{"num_hidden_layers": 11, "rope_fraction": 1.0, "init_std_down": 0.0, "lr_head": 0.00626, "max_grad_norm": 1.0, "batch_tokens": 16384, "train_tokens": 156000000, "max_steps": 9522}
Each number is 128 + 24 x the weight over its row's rms, rounded and kept within 0 to 255. Layers, rows and columns count from 0. Numbers have three digits each. The size before them is the row's rms in percent of the matrix's.

# layer 2 MLP down (transposed), 1152x192, rms 0.0824, rows 944-1084, columns 48-95
106:137135090078112131113121152113144138133109136132136164138127104138090124129137145172124149156144139130153069106150085132183130178110148133119109
108:149154117089117116134124067087128165076119125126148163155075138098121121117134083106147136113106142140116106119140049147136124175121103156143131
097:138162107096076101135126127123103150114094139122138096118130160117125125109140135122109106143126111169109156146148123141137131151100134148144127
095:120118121149087147115099128130174148117145116155137143173131111103129118139105147130134142118183070148107116122123112149174092119139148118116146
093:126108111136147087164083131095111097115147164111134123129121188135123110106113112133152116098116104115175051112111140128130161150168103143088136
105:109161107098095162117137091045138140073070138135120150128133137101138117125147140127127123135115090103127108108118078120113131194162136133150121
101:125094132096137126121147117137147118183161080116133166104149113132127135112130106114190112115109095191125126156088151094141091125131140101131126
106:132097121119180166170140099113100126151119123114119132120121114074121151123096109115136113154152141102134141172133128122133124144122102161130117
119:139138106110135111138133141071108107130098149155149107131137111143148139117145121130100122125133155169103155106118138129116108135156163195173098
096:172106112124105137127159148139151127172116160102112116125125104134107129137131113144129128127154094173117107120106154142105110151135117040133140
107:110117108153118130162114115145112110129136134158108111159127161151107107174104101167145116108138136119161130134106155141148145140141143143137096
086:132134097097121153135147136170127086138151134160109110112094150133112093161090110172143095115173110145150103109138135158084145095133100111131107
095:147161157115135132121124100127147159102117116129103101107179169134103124171110165079081130119134084107113136129112153161121154160142153083127095
095:133145124152158141102121142103134094153117139088168155119121122172155113112124177130133143096167153129146149088143128119151123140111155128153103
104:106142135145140102137101146113101143165125107130123149117134121130128111105164143130127157083135155109129172103145132124118155097053131118098111
104:138096131123136129149117135157140143088115121120125176089130104104138135111145099114128124175183129138119113151131146120159152117134157154114109
104:080075155120106116134095138138093130102082155117144116116158114109127139123146094110106156116153108172132154121104126155113117123081088089150127
092:166143123132110103116119132129082142094124133119181157068115109133218110163096161149126148108137167162161119110115112110123128144163110163137095
097:136128119113082123157166101101179143136132167096128138134126127120133154145115125168096139131145141124102102099084138156123182138168157146163127
093:138145138114139138113141120153094083138090102118137126151155116104116160160108151123113104121146139165117134098159202143127163132109151121124130
096:130101122138102136094138165089119102095151134101105153126117128100119125092091104139116123125144164137122134144179125117176130082133125123137130
101:113119114112144144164157050132143127139124118155119154185132125132153124136098142127151109115093137086134166131088144132135112134155148090132136
092:128114155127148104088135124088086098167119132154104111142082104090122129117143146118131160130137096118163181120116078130135131115086134122101108
096:191132161125100145169131120112151114124163115177157088135125144117150183131146127109161195118136111186121124129091147144118116138110104154139114
101:139173153132109111183182130156135145127143096120174142124112116126128138134115101120112123118087145131167116138145135093162103134105119090126180
114:134144120092118144114158111095141136087068149133131168129116119093157113136134131114108136134121147140143117129151067120133100209136119145120132
133:129095125154104165116116131123138128108141192148134125089138123126128081155140107138117149093129099144111111104111172177084172133147100111159153
096:098113117158131111113173157101121175105095109149132122118159117096127116109135121137121126123132103117163119141132082141173138169154168119163151
108:133126134117091117142122165141175143104112126131116123125126188111155139114144155166174132140156108169137139113137098141124143116088150111144142
104:074108169180141128088192140152122110125138132097079111113113143162166111152066101136126119068182137130150107114156131093110108101146143153136155
103:120126185120156112144144167134144099133127110154139111086119120164122186105148112123131121124078128123125122117153141073120134112124160136163082
104:155183149116158132183084125111114119150154131131163116121119088160106136120114101114102137141118114113150169130090119060163153110134143133140157
109:111128127127140128133119116147104126151081127134112130149122043100126150127147168107092126117097116108127157106091186153134118157109164153137149
096:132183117175189150139090137123113103133161129112146118111111094062126128110135174140113126119139138131153121144140070086158136093119156136114120
103:147089122120113136128103131106186153106129141142133125138149124131118124111087090140146092120067138135144142107067149109132143157105127146134135
117:128063109137092117159130137124100110100078154109127140088128142129123160156156155150146106140124115098138099125130115153083152161122113119137123
107:113055118143138153169122138158082097134109111095119136126112156136101138137167096157109139140122185094163129130091160119126148111088116128098113
100:162114156100111159146119118089120133137182134095138144138175092113130152125115142084159150144078129123139114150131106133135119135143138109171158
092:110137195143117128114174141158093096160134108155081140113128134149097106167122132151161132142133149169147107144120150129139123128149156124129135
104:125090116127111113113168110111091136137140139112130135149111121087139091105100164125127121134113113166131116136112145106186128119123129113114147
104:138162110096145135122106124122164149094151106118143151113137132146175146069125160111115149155103099137142081108152104150107115146114144153125111
115:122120115123092102142106129145126064106071124119109155122142104156116120140122162115053155114108088146126124100089190161152152171100120119120077
098:134134139116120117100078105073136163126113142137133135141099130146103153130143124136086132140121130128167075109121127164093127171126120100103123
109:112099122135099109138144121134177081139113062109132163105133137159138125114159166133075144149135114125131144070135119155093161117149108116138159
099:144125106101131114135130092076168146106135126157109134126092191111133128083153133108113123135110133104155117155122073120127093155136107116104097
123:127115109103086165149091147104100144122114155136114135120107182125132149137151149133148155153096150120123123098128148106135141155117112125102149
097:098124197131157153133105104124109149129091105117103131097169093139152145118152129089135136154135096152151125126084153141126103165137113115160107
084:152137133105129086129121124156148113143146113140108107126143127141124111115149078118091126126129119192131108137121117096153121105111128129130070
095:127142111132131126132099140164077133149109116135071120166149141075117113112163127117087121147146109186070147123110121083119104132125110137137129
076:146131126155143133120129103173128090135119139100125120124116107117124117139150121096132160120125115143127137146126149130149145121157136146137138
112:135114152141154135117164159138145208120138118104102107142119126146098117127145080082123143128133118114118099118153148126174140074147113100115145
117:155129127147125110125126164094142164136165118145102097149161135092147162120145124108120142162092114116091140160119125148147119020144121102117126
099:131118112112158123129124121194120094150145103117103106149117102165161098113117099102131110155153146149147079141136127098131125109175132161123079
094:140122174122150105143114127140121093162106138155140140152085105157101083133111130096148103107134122174141115089092131141143187118202144125122158
094:150100130094115123118134163089099105139134116092178184179118150111090134144117154157166108121184176137067125147139124121106088130136120107131079
089:115105127140135105126100158168129134100144133129116185157110119125120092139107152120182126169149112118143128104164108115104137108132147152104145
104:153128100089109093113154122145157141137157098168136138143115123063151159089089138151080144127139123120122095121122136128131123124101131161143116
089:109122139118145122111084133159114138154130168107093102106151110116137168098119143081171117199128123142116143100129129113127149149089136173106115
113:117134124111132130136155105081126131096085117122102138130116154136152142113136166151095156131125150113133079128148098136142110184111078145117163
107:089121139131103096108108138159201105139132106132105143146109162119147087088172083098139123151153115179132119103135136128126144121158152140128122
098:112134150134158156111104130116138119115133108102109079143141094133122123131120130105154135158090125100088151137157130113152105162147134105155147
097:111143143104126130093156067075112162090109168123103141132121121141137121125134118112158104136121142114160111098163073107110133175123129152146149
096:117146120121150097084111129097103158144128143117130098124162134150091180149119148125124106126075116141110136146133159098146105164108167092150126
105:145123124113122121176106114127158093170146106114130155118082147156124104126149124139131169107107148134145165122132106120111156173103100116089119
103:114122139121120138121134152117141066089157127101122095108153167110114157114093152151117138134134098128129137152153116097110191093151119086111150
090:081138141117118163087144143163110146152116093144174124079158162130062132104149124139139124122144143127060155132116200111098144137127098127161113
103:134129113187113118152126116107116107117106138100116153094125089139126157148158128138119093071099112111123147155082130138166125149118118132125116
101:104116122136122095190117106161181123137147089156145116127135133089136115115136087124102125100150093121119101118116125128159131105149145103114110
087:153136154147140133113119148110147129156122092102125120159124119119120139115110111147113125136140148149113115120094149100131074040118163088122127
088:128111169108114141150120169121126103133148101149203132142129165127123122110140177093091127118131109169113160159123157127089101120150130131129096
111:131141158130125098132133142156162121123151146128086101136100118074177092182085140142096100131124103162088159156148152113117147130156134146066117
097:150112135089110117108121177095125104145157147130108139132155164107143120090140129064090139158165149133114118147157110151115141101091104157119142
109:129117137139139102123133173140091131118106197074097092121169079131086124139099090074141138135166102145155152108155153113177102099127114109098164
094:123156143140111109132118161133159142147163111119146117134147121118137117124144102086135162104123121153141159121120135029141091075162137135114088
109:135109126077148112157128107096117113100140129154149136146142100165136133105140191129099125124166111182111157100117116109095096126131139189127084
105:132124129089131129117136170143161153106104141143135135124114118146139105080136136135097143129109117124132122139102155140123167135119148164135110
093:136174098140109093111129135128136124136129154176104125120120151105142138156097114159140139149094116127125163138114113120162167163115073111097077
085:135102125123114121139090138086164136105158164132122154122157139195162147113143115114176136117067143102140122111094117138078145145146152143126156
103:101113173111125139121179159134136141109136116116088140092107169118155148113139126139144113093154112128083099077125148114098136133171135091158147
105:094101136116141143099134156128122107097106161113124080125127102143121119093128137130142155127113127109130105136144141143143122130148092145152124
105:132099143134125077136091160109120100130151139116103116129143132179094132142127135110142125124129100141125126140132172172120114065111139129094112
103:133126136109102128140109072085160137104120118124160117165127121135167140133136139154104146129086140144129105109069095119138113183145123106164118
088:089123131103119116155096124126104114185108081159115108133132129137131142071129123167155104124150140123103150109115113108168144145081133092151124
096:120117182106091137104138143123133140090130113140145144172094102098138137129111120098142115141105138121065174155151118150111145120139125116122149
108:117153165113140138095135142110133147168108160089121130127119110141104143133136144114143119119169159162129099155150119099180123100099130143099122
094:104127129120119093096151107079121154107111140126112134122119158120142166123104084124136156153093132111157105082171062128098131194122124179133140
111:118122140132110087133071105097135112125082116147159131132103124093132151127131122129110149122111124125113063171144110159153134210122111104122158
106:112138177101134132162133166107101121128156140077165143169128090106148114120132090122092164095146114143115143143133158105078095098120115126126141
096:110130166097108105119152115116127117130112146127106121117134139145105100126134152091126133121139137141146146123115119105140154117128113130097167
091:159146150134089157188160183148125119151138105120131167156109142126114134135148122147134128146131123179129162112180125107105146105142143129165144
114:166102157119171139110146142147110122163117145113150133141101124127175112121126097106100135153112185124121112143134112133137100068076121090146108
092:096144130152146117158131132147135102161121136110113158122104117132144164128141090129110141116179094190136132093104122095132139141167140117119116
093:129137095083117147152136093097125106088100121133127140158129132131114145140131153121104126132141174144120120109146098118133125200147099160129137
105:122148111133092111129139090087109149068072176124148132160122142124119168145120130090126128150107135143120100161132086124166119204133113126184150
109:130142140109134132097126087086172133096110135115125117181129106124166158116121127125132133140127155105146083125143053091134141167138122160119138
097:135138134115090101114149086098145155082080126162131148155139146108143161117129113129134128100117117145139084143109070132100110202147111131132130
113:150107102098101093107119149129130113107111114154136136158136146113102169125110082130137131182148107123139122090126090111113109175122143168138116
111:142145137091121139117140063084144135085094132137120138162118133115146142132127139117116123133092154127150109114131074124139124203128102130145142
105:134123133141101161112149167135157062132090143106123153157138150132110107129145120136097147138119114144138100115152120080107138174124161137095093
105:118110130118105103120097136145147132085127117140127130166107121126120150139097128082133108139110082123083165145109129129142152073145154095141141
093:113148128140113103117143144109132109170089170106056141134116141116106116106118147120133144173096097129093150136125106127148103117065146113143153
093:123173126151115106108150099124108158149142104145140103077115099138127109130138125148133126121100135140100150113123134122139108124145139126110151
133:106098121104123139133122104079124120109100152118132127152136109120076117153129175115137134119105138121133121129139140122145161186143105129139097
111:116116135147118152115097169117140121116125128114135137118113135118127110153154108096157142103098107100129155121114127136140150145123091106159140
099:146139105141140100095145098134143105135086151107114137145147085130113145154132095122109181116145175105117094131092127104115168152139133094137152
092:066087126113147150121171099144130132185147147127121145128142094125108112145160075089132185113141129100162141133112154120160152123149153143122126
133:133136128156107119123097162126144134112082160149098150095177165127125166122174124154128141156125114112123131091140146124140133152142117096100131
096:149123056136131091115111084098120113108102142149175180130123111133103130145093150155111118147091124096133133111130130152108154186141079119149140
097:125112134153138143153130113186122109142125141061106175121137123125119136158130101084113118136063127113129093142145135131115123117112165163071112
103:122126147137113134197111090119127094117121136124145176105149150092154114103162149123107162118143122132159136112125146165142111137095135139169141
102:119114136100148137168135134116118124104111152130077101130116103178149149164142142133106070099174121096119160114141189116142173114153151105170105
105:127151103143141128124106126133127129115130157132137110139103194096129162122130098056146154126115147141113103113128179126132147141115100136098138
110:135098148138156150125101113108149160172135126104135162118106120110156154126106134165136133102151183107156162126132122164136128123128147121146109
089:105129111116136137112131095109110111156129144138129075121165138128106083153161146113144142115103147110142137161149128130143121151128177118124130
086:140106161174113126153134147142129105128154143137080118157148163147170094101097154084069107135132089164118121090113134111111126122164121116159134
116:123079107137139110125149142162132120141107133156122146146164139092105117150119137133151131128128122106140101132142167155122144195117118145086151
091:111083163127110186128162139119129111134104142181088160130135111140128157151160138136108127130126095141139147114124110107137117161139130135154145
079:096100147101137141111146113125146148159129154123141094100112109086127128150132133111133168106139137130140106162121145097138194118193157152151133
093:140112108139122096105152092171108126132166150116110091136132136189170098140154082150122166109124153116107140155125135142111145136094139139124141
096:136095116178138119111139165154092133149123110141137156112134073120141114138154118126099102099135130133149146087124108165158120152137170147114152
098:180107126149123141142119157141088120135113136122104154097105115166164120159103111095123113113164115141123144136119166145152118123071112139140125
093:139097104090134127108120085147153135155171121099145148113135067149138104126114109169103136124159146083153129087117122121135144113140172123154151
103:107125123164153137112127112154102109174125140130120139102155159116087129133145155137156111121122155127131138130129120126109119138126118138117161
091:138140132141176091150145118117108121171140140094118127116122102138139093130121121135121138127133154143066148111148122139106129126152102163111158
091:141106182115137151145149114163121075170159135129108127168133144128128106146091103103112148130115066121131150157149124114109104072078103105100102
102:103137139102114122171134095132177178127107115113148162066153102141115118162110121136109107138144119122134150113129149126132093145158171136144141
113:139134097128112143110136069108120144081094137103141146153139129119139130156131141112121091144110129114134118120138068122118121204146122140142153
087:150112146144125145190138130108121100156123116146111121103168139081137132142148127126114175133126187141121139093100128155130133113116100128113113
100:148142125096114116114105080094153149087103126145110119160127141080168146108132122119124130145106089103147093133134059144099134224141110111124154
094:156145079077154132122132122104122135128116092130130156147091114131130164128111154147098057099125140146134090130143128142088125098112112101125092
112:166136118144103136147136146136148110161127130116123142127155142123114123086147097131152138154113103138117121135076096133145177160129120161141112
097:107107112116103146096138150142150144145089131163131111147131147110095106182155085088135122114112125185083139150183099112144146157111110101068117
112:151100165104122184129117128125124131114096139121125116164056129105117143148118134116113139125123115156142108155100142122113079135108145113112111
101:127114124153125156078134148112132091138120124160115122109167126134158135144134148124143110140164177126134131115100076112106134119145101124107110
098:119122165143122109126093123144097127150138141128142135098162109148109102120096140129121172118120105115158142136145122162199152154145121124158137
096:112123135097154143134144106117107133140114117116136113102130118129108123127141139129116127153133115140067170128155136134113112114171104167126185
092:132126119124130180149124132133058137136129154125114150124115130085115142105132120088100143156145158136114118117108151112120132089080125119100124
096:138140142107151155152116099159104094117170111129107084153118124103092125135090127143105168106110122059180111059120151096138100114122103142137102
097:112157160124138151133149130157096174081152159157135118172088178148126140131086130095091120073139061139107151120122142121152133092128123122145132
120:167107124135123153114168168172156102169099114139113136118161137128130149105115146103128111165153111134129151138136128134142172167112099115128084
097:144130102141111176103162143104141143112173145120099113120169096173112145133090161146090106158130138111155117109128143104149120102084150109124107
# layer 2 MLP up, 1152x192, rms 0.0898, rows 945-1085, columns 48-95
085:154118131114139127100116096126129129074122137186107116140104120079135130133094107065130147115157097109129085121122069157169122146124126128135129
105:115136118137094140094143114128154156113138147119123137136139095140155119100147124115162136151074114108143111121110127147144129128156119127106152
093:099137146157135110081137107120125082130112127138096144115158105131119146134102116137150143125114079130179112125118096124083142145125139081119112
100:154129151142097133142153083132142171104132151150083109144077126112106092153116085117150139135134117146145121108111125176126097142123097138157181
080:136139130132105119123117102056140162088121113135144125125153146107124193130150112143119126133144099109139126145119072162117125127122100128143177
103:112120099151130102152166123083113108154126141153108149157111169110127120148111130131099110156148114108163122131114118109110168149119113122123126
101:129138114120085100139143130086135100131135126113070148130121125095174119152108094125143157099098081123136135110109098131087122132134101092101120
107:094092141115123115140093093103151176075118121117145135136130151122139147151153082094104148133135105134152118140105120118171111125129141119125151
102:164131139110134064112108078073151092133122160131129101146123151145107130160085136115113171165145115149118087127119125190108115149130120111169130
110:125148131125124082155109099045161145090137139165096089185110151088141098144102138120111150138085107165109111131120108162125091115126110142142173
088:122133151093124119152105123095139172111140129121131125147121100124148133080119100118123177125109112148105131111110114103172129113143104133155104
102:126107125132114133121153101106115128092104139103067156137141148107156151137157133134166116155130095136143112132102115168113131138107097144154171
101:172119093123107114159148118096107141124125118160122097133153144119136183139126156154146114122109090106143118183116075139133110133131098129094127
111:096127067123134102131129088087126178096114119165151102142147176113162154131171133109126119089073070123091109138136111110195108143121074090122148
101:149115153123142141136132108085144117134115127160112107183143171106127127134141130103112164141122093150131140118124091147090106153107147083144125
099:073156107136136130094105120113097140107109119134160089158159131112114174100190113105150119175121101114155112140126127120116140158109141079165129
102:154121117141099066077126105065152096119092166152063128170128122095155121122083096138104151165134125135148120150121134153120103127137138107168179
095:163181092107128080111125090116140162084112150102140141176141133129146134122086135100108144169133124137117117118129124154112121129121157122131142
096:132101129157110145143125122141135165124137132104066097136151147133147155150183148114172149171124076122143157140115108155131073119129107163124126
100:070126085144084124090158141131135138143103130129095106144146115116114143112135123143200164166098103114161122126135113127153126155127105155141122
106:125091147138119119086136132122144109130130172137095139150114111106166159142129083088104168145122125115136096137100117175166123118097126149135133
097:127164088157147123125147095108145163110110141169147098178112174110140132143159118123113142110075117145111118107134154109170116149125097109066122
102:092111112119130115082118123106151125048089097142172170157136094119131077102141150129090084150109120079116129158128119112144139160144139105127181
102:103163095136107127085120139106132120096131164169127110131121124112120140158122121126118142163138115100150140117115138164134129133187145134117132
075:142127104141140084094127103088123156106116141177123156157122101083133138137150107123107157092109087107126076141096097130160113153134093109111119
124:090124101156104129122142130115132101105122159134108147151101122119108120129144106162149103156116115081150119128126130149138134142130134103119148
093:161098126142121114115152121109134141147121131158129100140128139118138120180125113169137138086125107147120120125110146159100125143109098143111157
105:106097114124130112095144115146104109148122125136091123138153112112138146149166153110160167143122139051157082163101130151101128161145111107138142
108:105085113111140126092106119135182148123113146097110085140148121125110157125152118106133144181099092088100102138101121136156130127162124134153117
110:155139107145137110088130126120147128136128132170156153185104147092117132154113097140121120134108144130161141142114143133122143131167116135067109
108:100127111125076131137116099071105116098117149153110151105135124128184109127139120139143150113091086142144142102106100175135106141110134135142120
103:095156091096123069141121114137176202125124129138119096124128167139132165121127080111129101134152125108115092142126161116113117122123147128133160
111:114109124123141073089137116090140126103112111141126153154104117101176147158079101151110158119139142099155107168138065138151103133155158115130166
101:117111114134146114141121124093101129105123178130122089183119167126115101147149114106136160160099108131141097128130108181124142135131119157112161
106:108104093110100130150104095094109169083126149122081099137144148124174134145182134118171123109091059151109103143110113208124122127100117124162152
111:108113107133133132107105103116128125122141187117105136155094156141110133150144073099172161167092115100154090113108119172131123121171115144103165
107:136107113156085110118153109142155182113130124129082113131118141123149127117124152147170128123107097144136148137115108169134096122140088150118130
095:117114080116134133088169128098124116088111120155170060158143141099087132136155138156115121136113121092107130153137130134139149160154118115118128
104:102133126122114142115125111070104155039130128121126103128129168134151155167153133148159149143085117120120088152114123170140113133136073142163151
089:079129132161126098107123086111135173082100123158152168127126124107150132145140107109106133128092129114135098134107130145160141138108127080098098
115:148118135138139121069138126047128139125121105133158098162121154089119139124128149172082139126125128125119151167135113132110104145130136108122145
088:134120098127110115092112104092131137108088137130154119136151162130146161101160123112123108173130098087107100138130101139122130162126120086143146
104:151132101111125105098151107067115140112096149139154101148123193102141142159133143160136109141097116090094111162133107136109140146110135137114135
088:111164116144080133095110103087128163091108147149100140179131131142178130106121143141131123152141093112127097130115108118128125167134119084155145
119:117155103146129104089158109118130137103095172170147130152103188114135109139151124108131115130153116116094086147126130120107132127123115102124142
105:136116120114135100102151121112141111135130143129150121145105152103128088150085112157115106113112133112095117190138118116162129136130144145098165
089:115129145143043110128170109125142146097114149135104083134115156141142159162124170131146136151121128107108147124088142148138123139117114175133154
104:123136115144148086115139125125130148118139140113091146103118107132143094133109100129111165084091107142145132094111109185157126128130105132141135
079:181109128144135141139153123132122146123093115134099145134108102054146096124108158129093148138126112078190140153113078173169102161141141131185136
112:122131126154120123117117111130114119111105163128140121145148156093147094101136130119158099127138106107153107143128122156070079152123120092145164
112:131136112115098090081140123102166174120143117163114126118130103111139115147110136100095139120089067132093134199091129145119135125153124084135152
097:114103147147163082127137090064123144116150120133151182122112147142187124106095144156112136112143127097124107130109132174133111122124099147126166
094:145133047120132139101130109086100111140116093139183112145139164120125170111122134150142146173125120107089109156113109129127141157116142094137136
098:089119108140105135112186111076119148121116141134131156126160151045130111124173095115124119140119106108136154141137119126101142131124092112114137
096:133133082141081100135140115104137134075114125153088131100147143090120126168121117109121121109109085132084124144131140137116125135151106132094132
101:141118117152122076151132108098149147129123161129135131133145156127183144143106108078091139131147068159129121136114122121131119132142132130115134
101:151129104124132112078136128111108155116126158139135120088127121092142124109086105124142166093093101102109096135135111156160111130151131098124164
084:123102126178106114106149115059148160085128123167128147179088177105175165126153120142102140115118101093123123157096070166147104129129073098136132
107:115146105121121059133141116143163155126129138123113121102130107130147104156109120064188136135135122141130072151084120179142109128115103150155129
102:099109071088095168127109093074106139104113124134131164146149136137169135100131112164170169142141114119184123105106105145124141155156151090137158
080:144104116141122090115109083080129155074116110129124104139106139108126190110119154133120139147121089090133116174088093140166128150144093117148175
098:149126118152100118087128113103103120112111115198121139164151131091136093129149112134135140121119125154140142102139107145142111141143153105078114
109:134141134156129084074136120081116132104107145161144107130113184128120106153143116110118147145084078134146122135132116138143146133153127113126151
106:098135104150130102137162089124102189127114129135165139107154127113126136152149103134156128098086111099124128151125148194101069134117113106145186
098:167108126126121126110120110047158112137135161143106129182151133088176147144114118171105171142134080157168133116104110125158104125139133136121106
107:100116112139107118162152095104093171111105114147174103168118170120140163126134133165145109146138134116143116152138114136129101144135138142119167
102:159154086137102135094139110091134115136118106169141112159123165129096153157164126160162144144080112134124133113118129128104116144119110124077133
081:108108074104120160143104117149137137088112147130116103115147142119118124141144159110118136161131084110092115167099137116144175173172097176124115
095:076133094125105113091143109142114142115121157131134125112141112102136118122143103104161084163106109103144107105105114150132129141123146124149144
109:085142150095110103132132096104146109112122159140104133157138123140191135118103154159110130160129107109158093121076152135121120148090083147160116
094:138094118104117115141175107124143166127104142176127111106159099118118174112147119072123165078129084147117153134096150115133069131122108155161150
113:085119135136097126103118127113116150102099133118141115125140132098136156118147107137163143139121117130151133127132095128133108137149128074167134
101:177136120145129124068129116117127196080127153117140149109085157115156102112130141129147133175102113109116092128136114157126141128150100130154207
107:164137089179101129108143128150125134136122157158123151129127106070122169134135130129146118141078108101106116136125124209128125129128118116134167
105:095129138096143103146099104061123177097137144122130120146101177118153141124123143143102159143074078083130058206127103151113143126130119114124203
099:128124117141105108131181099099116107124126144149105094155120176137157158121106192153137138122103126092142109160078109143124148136109060159140122
089:157124118144113082138130122137154132125093140146129137183153121150126101114125135143104163153140115117137137146070139125094139168120133156157156
104:101118104146129137086108114138134107087124166099111060141155125102117121146170154090151131202104140110132117135139122129181148113145129154141147
102:138141092151124110136145092080108147105074148190126110166108192093152151157140144119152118090112084137144086130114114176138115143107106099095137
119:145137118162151090100132112111172170122128116188096151173144139129140146117110133119114165142120106115147090120114130181112127134102111090165212
080:154169099128102127116127101089158128107115125162126115179149131106152125147150150152130112157109122092151120149089127127097137149123072084128128
092:172138125137145082080139108119152140126123122098155149154114101096171105139101162130075121154130134103141120168127141127154135151160134097129172
094:151125157132118128092119131121108138114093118148076120123130108089124126102151138142140150129131106130126114169135116138096106157125150087124138
105:103145101143103125107139135107138154088097124164110138153133125067137112129124108119122151114131106144121162113145128119153119131151114124124110
079:158113136143080105108136098111150144117080125123105133137123147101158144123143126140098138152135107087133129132109099143135140142106138137124154
093:144134101115116094091132071116137163105113088134142118179120116121152107124147138126129114110123132102102098146111074137155108144127137112127138
108:125144124129151136116142099116103121093121133186138120137115138122126100108159124108149122124151127075117095117117148145072126147104106122138123
094:114095096146153091122136100130133125120118120141126135096138088097134133106120110119096152099121082138170157113075088152123141134156145111116121
101:087117110146111092084143124130169137103116167139178173129154109125167094145177111155090099121114123144147135141108118138173131128132151121130173
109:119084099091095107115150119135123182098096147126148079155136165132137159135159121084124139101136115110106120179107144100195096136119122113151137
097:084158108136099087105172120086103157135129157171122155101112112108159163167150087141128155061135118081145117139115102208107089126120117092124159
088:114112106135126071116162082082141120104118108139139090143100142103148171123152139103124122103134087098145087175076068166124110135136107095139183
083:099129083124081088099131094123146131111112135142156105149157128131165088150127148114156141124125123078118069154093139134139130171151103112147163
078:149133126147114105101120086092118154091103151119106112175127145109143139140142144135090152156145105109136133178097112143154147166125109142132142
075:114121107088123113145136094117139158105097144161117114140104122083170164172140120097143125106164122098136092118100086139120122174106118092113119
109:107132099089106131111133106110101146113118148108141119138143139114138152091121135127162181153124116093121122142119109152129136135096117144156145
070:155147136138111134129123085094131133065115120149119127164100156105133148124114140137108156119118098091144129149109090151156131166124127118157202
104:161109120104110079097149114055105105123100115126141107166118205105120111170105136141137097123155130135114108155147086154087120171125147105113121
101:143153119163089115117109111129127156121113086192111137168125146097102115122149156172108114123102108140106122158113157155129114145114120111135108
096:111149102153126042116170111092112144147117143122142110169139167114115114158132121064131107101129132145121100146137127125134115130125108113151120
094:108124133149103139095119129112089062121128138127125144114168113124131151124128168140138120152127139065134086144132131142135126125109090155174136
113:103105115143117128080144118049102125125116123126126140175164186122173184127127153174118139142110106095153112191114110175130121135088119133169158
119:123134097124122096123120087098127142133111138131162097188172174098139117123158156175139097128141100153138113190092103116112090139119129096115147
094:121135116103117130158092121113108143115086152149135121135110144112120172122134131103186142148081054112135093120115106140142110148109126148149094
095:116117137114172134122139135132116083117093155167111133133111133122151146091118150100128177159140091121155101146146084137118128182094145123155130
116:123150109162088126114156114095105126132113145148089101104131128097162143134149127173153116137108110120175097154116130167103101142105086108134154
097:065075119161123045115143100131146129115099140147140122164133129107154127156133133138097150149141133091166121143096131145146122154146125071132142
107:165147122078133144117106108098179158110122159154123108203109138132161155122129137168100150135082096098153087164114098112119128142116125114124181
110:137139149110130147123101138140154138119128181142109115206132156074156159104122150152147131161124093105141097120129119139146105115143133126114142
103:090093118126105121095131108130126134111108111175128130127164098136111129151121109124128166102141141076134131147067150123121107137126078130141114
107:100131115147134100100101133076138081118105115126124159177088129096125124120108114121138127151141146107118098133133082135150124141139116100113155
110:154166053162126122105161115119124107119128160121109121183131138099084168113150129121170128164144113147138130095135121108160121128127081117151112
102:141153145127137123115127133051164162102127149128070144137102130100153111152123166099088172143126094112148122169131138138118139135167120131106170
089:091086127127141104133151087105132142119129155118162161125143178096161123144099132122106149111152114121136119141103069130115129135111129145114145
114:114101123146136081127124098132115161112131155129150147145154151128185118157182151142158087143130122107122061144111091167108123136109127139135110
095:127173078207107116133156121129132168080127137133152109114123160113125153114142130117104093164111125098093128140139139118173134127133104115164159
086:164136125128143149124088125108135112068086116182147134163108150094174149102120168125104154167111083145128125149137106201127129158131135109169155
100:131119117135120122109133075078156097139133147110114128160155140129181145131130135084113126162169127102138103119068119156095123113117166131108113
095:123094129113124132099126102154130133126139117109083107142120110127180150114158170155135112153112129075121115136104104179161112107120106143135151
099:115120126091122109117127093095117108108126120123147122134161120136148157145149122153168112144122144114138133100121128175136109127151142163162142
096:133128098106116131131130112146125125114090127160136150115087111097155072122106184122109171088125110131125114155129082166158121165121095119114118
109:130125154119120135090107130138165099059120147117150093152140111107125122096152142124100086164119121122113134117129115136146142148136154133167135
097:123131120146119141102109120109113115143130132138111084151143116118150131100149136103169106153096121099110057139135102143109119142152117091109134
097:093126128122141139130135141113111148108129146175156113145120175132147159121160125084152154140167135119115108138130126093169138135123060132126142
108:114155134151070144111119130136144125123110163138085098124103116093094117150153153126149136125123125132096127144114140152129115129125128150163125
078:118147101172118109096142092091119152101116135109140133130100120096126144141154158151134149140066110094138118142106093139124159154144118143127148
098:127154104125089083131136141119131143124142127133091120146125126152157111146109091124135149138117129115131122151093097132131134114132121165146141
073:136121105154120104115119092094134108099100145138088135142140154095184158123113127120129126143122081129112101134099059138119154167126098091142138
099:095097138117119132145076116123118156067105163130157101126168123105144121100167116114143135145128090138111100147113134142120133141112125080141170
112:145108065126162097115166115095169105130109138130120169136129142095133137180105091130122140089122120101147128147090092143164137139161140104093141
099:097097127159139115101193114120114072145115153145132134128103153117139143126126109118150173160096093108161088146132091136109132162129139125122135
103:092122132142127142103191125137110105125106124113098090115147169131126146128153162114165145160130103088139122188124153122111119164124105137134165
101:093173133127088134124133086114152151074123153134139111143134141131158161112149143127138109166134125123101109128108125166151125142079122137171150
098:094100151145111092107167131136167162126131116127125119156129122110139104128160129115125122124161159134115125149102140125156098114134135119146127
103:103187085164110108109164112110120168133124138174124101158114189134111162135148130158160118105092115109116117109133131116108145140113090096102121
093:071125091135117064131163098093143197125129124133125132138117164141136148149170135149142093090130086135113128120117105126140129137123073145128161
101:122087116110142073092103094104193105129117161141108122113136117102139097142090097105112156134114109144176092134096082156123107153176165094127152
104:129129128137114128090186131117117107116125171166097138164112134138165109112122129123163124134134110128148132099137106139118122140096098143120154
123:136140109132097078102149124135188157125124156136121116169070119108152115128105128098147155157122136121129097133096107112166130124141139130146138
106:139141124139083109134117116144177202095118142183111077112133127126131105142132108106150113087076096141099092113086144171141089136130124105146156
102:115114134110106129082153115125161113123117130174072121127114092058125124145121141123172135062095100064157116169086107192126113128141132088130130